Weights of a small GPT-style language model, trained from scratch on English Wikipedia.
Size: 8 layers, 4 heads of 32, 1.38M parameters.
Each number is 500 + 50 x the weight over its row's rms, rounded and kept within 0 to 999. Layers, rows and columns count from 0. Numbers have three digits each. The size before them is the row's rms in percent of the matrix's.

# layer 2 attention query, 128x96, rms 0.0469, rows 36-63, columns 0-95
017:513462478571592586487522427437497499531547565502458490472534559546492492483378491480461466437557455521462483459476497400417511412500431529534392455523450552485422598473527415436507519529496516570494488486533509500574496400561465431512574515465562446430614456476514534461512550455514555503
019:560497519447421493473430474517543518529488506526449467530425454539472525548509550528505465474503421555491435409535568352572524486446481498572448454487491515526550444460587600535569550447506536549451445514390457530500587545534608494524370501556496466549475499531533532495447550455504438458
016:520547398563456534514433576587508421483454498494494476448505458473452480599481515564528545441530587452494467486538574554514497568552445419485398407551505548513472482563550583488546450545462482543502525430449509515534491463601552426486541451550468522465590540400508557473527497561542580506
016:558570463497586477479575397422550439485465597537576487390482519564480542437482568431554447495455509569477534448467496492535607545428486531463535456523512474534534501538513608432520542468479500497514522428574449513441514502560519449556502509536537520451558539395594549536530530471470454422
019:513572485553525371538530583387573537486425448470548446567515566507547538515519543451572529443487547457465385489498467550502548464473470439452538578496540497505551524619572514479466522557432554422510486598541468532401519483415549479556523573530506476526459498441461461475480534521441509499
015:593432563454535538477563611484506449533505511523549626468536556491534527423461412503448520499515449525435464513492509471537524467552583514470586478443470522578469534457548425471381434500593423490509483434497477551501480505556469499550575414537498522472544413472471546527438501568529519600
017:529433554502486448445483535438480457457457487562506464559559521500475510575498502479523502660527554478443573448504494472525515449470420504469483530521461500499401454518611458447545461463504461512525518503426574421467485473444632432468489544403434434546454512600469563544501547423458470554
017:507502441518463524550521574454496509527559540433491486486533465481492559470519627424433537479564535541587470470500413469433507480428521515548496605599474550508544514529568451552474433595448492462511482500544543579551547427556430519497528505566522409472548466519471489485472611611527571561
019:486425503516557507459536533412519538532586506484560498462464470520495490600446451539475515546507469480475449510502553451492608544418468507585540511506445475494554514439512470467521523480539506614519556430525519423588605577514546407472452440450466524534424547468544410504442518586491366475
021:450458527487392602484529456467478495623592530466451500481610586470598517473506511487470496501571387557450448549550492460440471461566470517442473503447472555537426561465557513488520460469516450504554512546515428531595477478507542456424470458472438512431542470606479500498557504540510427561
020:500569456550421494427549430417475464505535514363490454450565475485455475603475435404408467448471544501531461478474552453512659539526610547474475450503510471517520504564502556566465517447518532436471476470402457535498450505545448490449506485584466567532484489545526557479444528451487515466
020:477553436536492443521535528523498517480451467475486497514540489586456504490472467491552501494521559513506473538606479428524549520555458535395579518477481510617396492464611460460526488472463362443480551478553497538525584458467472454517551492512613455534559445566526549545545518589626557528
021:515530521461512512527423412499542573560600535516534435546502431594508601524443546460506445608412481514479523425471483515539455490493508537517487499484426464532495348494460551485524391509405527434533512554521595471491525538483507560499559545468473525503544518525474424492482502379456471419
020:537513579555534538661530453544510555433489497543496465549495485567580624512537551509457521483461510532426593535539455532477563529517489496482489538477490463571511585563530545430591524487560544559408541528511465494432545521523442496468508464498449537471493610488547502511463487419366536452
027:516535523481430515482553543398557471592477553539483498459451505436505487552493512448510452508537429542453415499608520446550515436477552501468528456540474524552492603485574464465522588571531506468545536579481498484493537472535542481407628481436554479566455524527623522473416430491601457489
027:554383525503481508542475467489444479440490505445425445482508475549506482424474486497511454416370468542493480499531479512556595563522537567537467395517479526481407461528514539474527519492453479482578462505590421511511597519551427502579459569568484559415561521377517453511486439525497501407
026:600421509571550480535518449556486526553595521518480485458418522508519439529514567511519494518548561509575467557548501441532547590529459570511577455474485503527495561512455510465522488485563613611458462445600476440524467515508373481501542535502417419541461609420552479546460451499477510521
019:462468505423459412597463495606521510494514531408458503454445476490480526509415488505494408538422556467578538546482562582521530456452522421506523526502627398555454448502479420561491487469510465506540487456482502521462379473518434491587514476520553516429468448528497473530548497628451513546
026:477548513512411509467470538590471478452466517448440527457526487520512511412541431400429474409404449500520492519520489545524559425553600504535521498473447532455494419505508611510517451523421408436500443607519463498452464417501481567495523554635513543466443436546507544466486491479564456464
028:485498544473527583459472491462487508472480511544543520449377519399493437472517436574529546568586555428616540533428498523442491386513444526437589447490498473500510553547489445509457505474512584619506537489445535452525417565487444503523449493572535494541546642449542531522486506484486498483
027:439567466525493535494445476495526470485420397510505542541599572486457497471495500499523524652516593482420591503516488509524385465548444568506486532444485534499482423385528399464534468446480558487477465443531516502492560516453545450516433519399595454415546467498451487516533549539505553496
036:540519548497445526502537534448595512458480531537459563434421522335516398549490482393458432465483499535532468453447551483466442436549523386476515459560553532532514608491461549538508561501466494479509505589405487557447430477558542544474551448529466466611462543478507522490495501532518496436
035:507522502521449491464560526438480527490504592514491462495403484415547504518415493449438460464506409571547497383462490481529496336519523454579511470558469531485476569469457524582458522496441412460525567552405521518444460473523563522472596423554564507538452521504529504490508454519614473461
039:516439552548596571597572594507551507575617522514552543433452445531578477533505433566465559481551530498539466511534554497446489581522468459498500480567565503528566529525517502486495510512490585530363568475512475469520523582450516446501401436462428426578468504447443487506489509489451565473
033:564477519488570458496442484513443473437471529457434397538613463561515557459480565464524546450425451535441370458439504482551564607574526527496474509554500440489462460523477622529487467541505430365495451495539472463517577523501484505553548566492505561481527447545514524491468457487523549402
036:503391538527582546585568606509523603526600482541554506425455503510557497512529537520466544454605548538578533491523505463454562517499478487526499454554478459527482529549456497440537545494534637606449543462543497473471515541502437496568455490462464532552444548364518414503487513478452546492
026:533568491476462488508609520418502538617522500501494560520502470493484537512475496443481467522479386558507563509561534444432521467522461454463395483614505486470661586484527518514521497511436563537458520517463581545497456543584627479505521398493500481511430445556440520473532529535528478446
044:502520520508496494527535520464493496495552568484481421478515395488580552539422481437493462426430402570611459487522459448491531482574554424585456445550416504417484534555441543542532444566456435432552566539509596510436487417553498497447593537519501494486473512442540444500515498566520435434
# layer 2 attention key, 128x96, rms 0.047, rows 36-63, columns 0-95
016:391493483496431388501510629490476578534506483552427508565515559427439451502531534435499459518465552505474532526524467453510480617523527438470428496555523616538482471509521571465590536524547428532413401519411603552499462471469475471483494483510531471495442445474498549514526458476419542544
018:470551507510551506537470513585518427458572468538517540526496433509503474527489549505465471490560499485516444574451500519561375549548439472547546524424396405480510423486510538429545464509543502502570505463577492488460580518442530545495522542498465585507521609554398489417546553381496410571
017:439436509497469491496448542497472530531510500506452577362575457541568456457528473510431518432513544460476577600432408514491509497527551441537461569510390570495521619443538480492451540415576546447462551418475537472481503512487454483561506452560501507533414532531446453531493529569399481455
017:407451436484495509527510582486474571520575486425397476528547503419458461397562508563564496517469488560541503473468478579480545561430447530447602530428550473474509465514575442523494458623509449539500478468606439458441562472570445551459473484477530524545486500494532484515420579489595503511
018:405513493570558449512491414559508487515516496546389546475563472401531476444601460414453442466497476477493533520520558533528450552527418380546459499521528536555509515488525412535611456423478505551507436448406445469500599538526539578529521498475565508501486504475535558476443466400520473479
017:408571583548472584490474527460457437386521485501540465565594483460513486527539459555493478408513527500501483599404484504507481529523521434550509579482454449519581551563555598551424491483547599468487364478451435455519562546493482512552554500494512463472501594465507475570525518523480449526
018:489531511547570444582519550461588470508426525504480474473394526469545550486489525443484561603431574505428592504538403465523484547438503553513558520563446586456545567498552501561544433524370498561477482490465466553566467495500527571501406475471558459441515441554527526514491559412534464485
017:377463537523618586520513452528491598456510484551552499406531454446506501520454525471526534513472451536518496529594400450407492531560458489518531499460511553449543534583503422471512539559599536500468567461559475473481520488442451534504577515597506541557511461529506494426453411621518521471
020:586561434488489466525569539561392422495542588520488504575504470445540489542525463510470535484490512614389528505387511490462444455464493473502489480504555474470472531466477563398475432456520598575518515598463536548542495526526561470552444456571497470484520533472592456446422561474585458538
021:460560460558565448571605519559588508536522447491572540493487513542448519468571489501444573593435424506523552562481360463485480469449500402546520362511488545434527559534532498487417497507549531488442493471479535497568455511501448570493548538484486488497401536416464536486473478569447476556
019:419507447568538499520550509489496522503495579540502475507635506558547518439513445448515484532521388558434435622465577518518481571437445530427634511531582485530505495489507482438460437417423438565521456461489454499482553452542513502555498531579475516597482500519522560471423457466487434507
023:497576471447394558509523423510568547411504509484551408457512456557477546454469415483568581572449522559487499486506522461508408446477476481587478532531447539489509538618443481512563462622573454489491479483527485458533441513490520508444520501444470472473371554541471499458537506617435468518
026:428479551457477434467512491503468460527505496535478440503441472495576520627586520532494496500421495563464523495519460511441407551513423499538555491486441492398461443578446370561482468524514438584579499593490519548518505421621422498532498553449561460547567512550530446471524488461515573492
024:529531519533403422501514470531463479473545493534408539586484491485410587548447544543551429489556531504462441511450605559393554530575464469512439526531491450558570381491573471535455503483536481537503467490488422445507512452462508495572420395573473499552491567453453494531549501476567431546
025:566537449517489513516467451512427570489497426529487477465530524570525450464581438467440609565501461483506536481471516460515424443459552509546451433416638608414444510467527478482485595503521464471473506509606427480535547537510489532471462535514487516407530416514492477431379453542533535437
023:546552512439435535515491609547564417521497507488455557542452533446534480536540530691501557453485460516435518485374625497541498537488544504496440514522532438545579473603517487597530541484514496532533538546507425439527530520491529457481469525509478483522487453501454572500581584461484484576
027:574498501574525417601477547550449469429477567519488538547519524491431522517514581449488479516454504565432471527364562489557537532504494465501517439544578559526574545468512548510362458467455513508463482418480445425557424603515560507509501411543551548550486528466483517481479572456509562426
021:485434488543553541553563525517432483479536567499529526601466552520553464534531538535552484538485555574456510606545586540587524593485562489568453500697569476599487520498513525507544506489518570551519501543504520490437533478507555486481437520496489485458466459460489453567535591420485432435
032:543512494420478541467490410529543465483517517451473461520539473470526515520388470660500519408484468449560465476512579552432450535473510550496505542531522471493505554504471385547553494602531450579473480501505452557438563434431521425504516571487463522487481532504541480569671520540506482566
027:508518414529570508511525480497499478551569467498545480484471553602457442446475458485427536572434575581555468521492489420560454514471548504466416576553573565522438558425442424423518567492418504505558472489496533641501498503494511538502503504409549505463545428569575510478400552498454547503
028:498468522488496469423450499473466477447455613499565500458423472516463572525593521504489471430504526462504526441589442562412522559593497447505535517496359570484444539572457552572409520530469534395492496512434501529485492519458428511448522491482566430567581445558534447498486518605484510478
033:483483405551495563493524424524492502508636426430481488480537505567560459456487408574449577537535449464511520558472509402581469505352572515511570533444569562521453529483495530467562557466567465501530502533545455533525528531465450419548473536458481524488530493530499567534370547512435503495
033:479545457463537508430502447472527482556548395512472501449577502553520428487474428650495584498478484432593454502498495451462466433435499527496505460431575546458412497479463493397601584519541417497498487583542460561521586488557491471485460543431512544501537471525501516490386489438498505556
044:520516451546570448533543525529473566467429454487497510505540474451456442469538497377506406581569497563469499546424442407506584492417527525515498455437505461546508507447551635358425407462532565456501518462503554411555432501509511536518516467508499541484448579468495540484429534505524486498
032:449474475407375442503528464494536503530500495511441541521406463399485552507526535604505510393551500494487483457478578517489519536603503514502559505487438494450642408526492522537535397527521506560503501481460501503394552517491558520510506459531502490526540615477454520500574522441461391565
041:548479461548562427600535546579509508477438463510485531538533481473449452502514512442542384582505472575412471571412462452596530518466503473504478481519520458594534533433547546478430424460467559461442524438535547425541444518494579512561460438549465539505491600481469556546409557490548564476
028:435537480467512494503516484597495571484502418477506516415583415554534519547583474493443492529498468500528571512563491552528499441471421448517560440389549465477470496460479505405507595490597546428518641493482520432534513430529412540467481432512493531450501499461548556500379459514537456543
039:493514490464495491448516440480491501509491486488376529582489526480552535528539553618513531473473519520455515490454591378513485534450353494480528513515558441473402519498514518382556511496477490602494475486547434494510584502572517487523447521478412530548541470507419526493414535413457578598
# layer 2 attention value, 128x96, rms 0.0515, rows 32-37, columns 0-95
044:544528523479533492375522471530391510454474520478649371552508455526554515528492463476466485502372457495444545617447444460574471504520445524519585527503472499497505475546436474494548557531484464516550398536488472442425457463602517563482489505560516460464481427523522496457538472458472588484
052:490530476543483574509565551439514479411444553456489452392425365572501476453574439491469573597474501526462488499614563571531458506466496493437551520545554501538468513514528508524451553463494558580540451463561467531533444505439499526466424492441590499449413468466410492569484491441489450528
051:431556491437515536528459473471541534547616453501416589422502510441457495483547468500517476417492546529519456520576561472511571602435425497501544584560546490510421446427489501474582462551494431382516481396543464440442526528467430497498540519456450492462599462482557504564512455562465494496
044:467564474540497540443513422478498469513511429540456565552559496495464551562484455433577496432510533506545528567543592527526414576477464568503498534504450472523496488480458441492431441478468495548565493564510444470517579376588454584460485622518414443492459553517573531458536487627549508526
049:576449502575592488520401529461547495470467501479467562505541605480466567475493476542569619467452482455441559427459487537430481428531497562544477438545568511486469444494479467591436505523519411426454558569466411476535572504465506380496544484511496490505477485537538542577403463557536467484
049:515515491529479542518487539497489483393513575472499508588480520532617504505559542553427519522531429421385451417528544592533512487508542517547490489507559437519498542427566404554473523428540559487546597584403515492591573489455540515459430512490554562539494474572440437478514443499500439532
# layer 2 attention output (transposed), 128x96, rms 0.111, rows 32-37, columns 0-95
056:500442471588504573552422534442532474542506518519488496525496476402447485486542535485495473540543517564515528366593544594438546605544472439505464530524447503606421528522557550529480565493524536566446503422499508501536514477449592426406520505514457506472502490543422612528469471566523480585
059:509540539426545460508427505465517567647529515503485503548548621418521550531487567554496515440534511456564437566414457487472531480480453491536498417455450406500542507496463517485458463577462494365456577478545526487592474533546508473482500517469451460499626518528544513548569506590504487559
068:601410452535482468497469520634456449438420509485602534548538518513510535498526492483498464422493469525451500517516468426500460520604531457372450488447429547444562501549528581519443497516492581616551498607439500557526514487505485479570430515521584512548478553464526501489495571456513559541
055:608470450519504550557477550587429482503466508501504567452468452466418432502554533487587510526498477555474551478561525410499583477562468433548421627517490569507451543489541560467529551504481460497501424509478449461436432524476485406529472379528548484502488492472455546510448538391574539582
057:545537504410497525522544483464483474575475575478547515510368455452506489598488437489462448528474508539522530608524517435623572537453478504427500544545505522496468514505590576442471423508480536554533433457585484550450487528487519599517416447501547502490451518448524499406501465380541576524
061:485536523415524498474500479476520447532469453495431513439463520517512525578495517499500622491399561496531445546395408461482522434494459503481541560517474543579499538469411541481559571589506481398472441394516400556437484587539472527542454433564449445611438501466537537501525488507469499453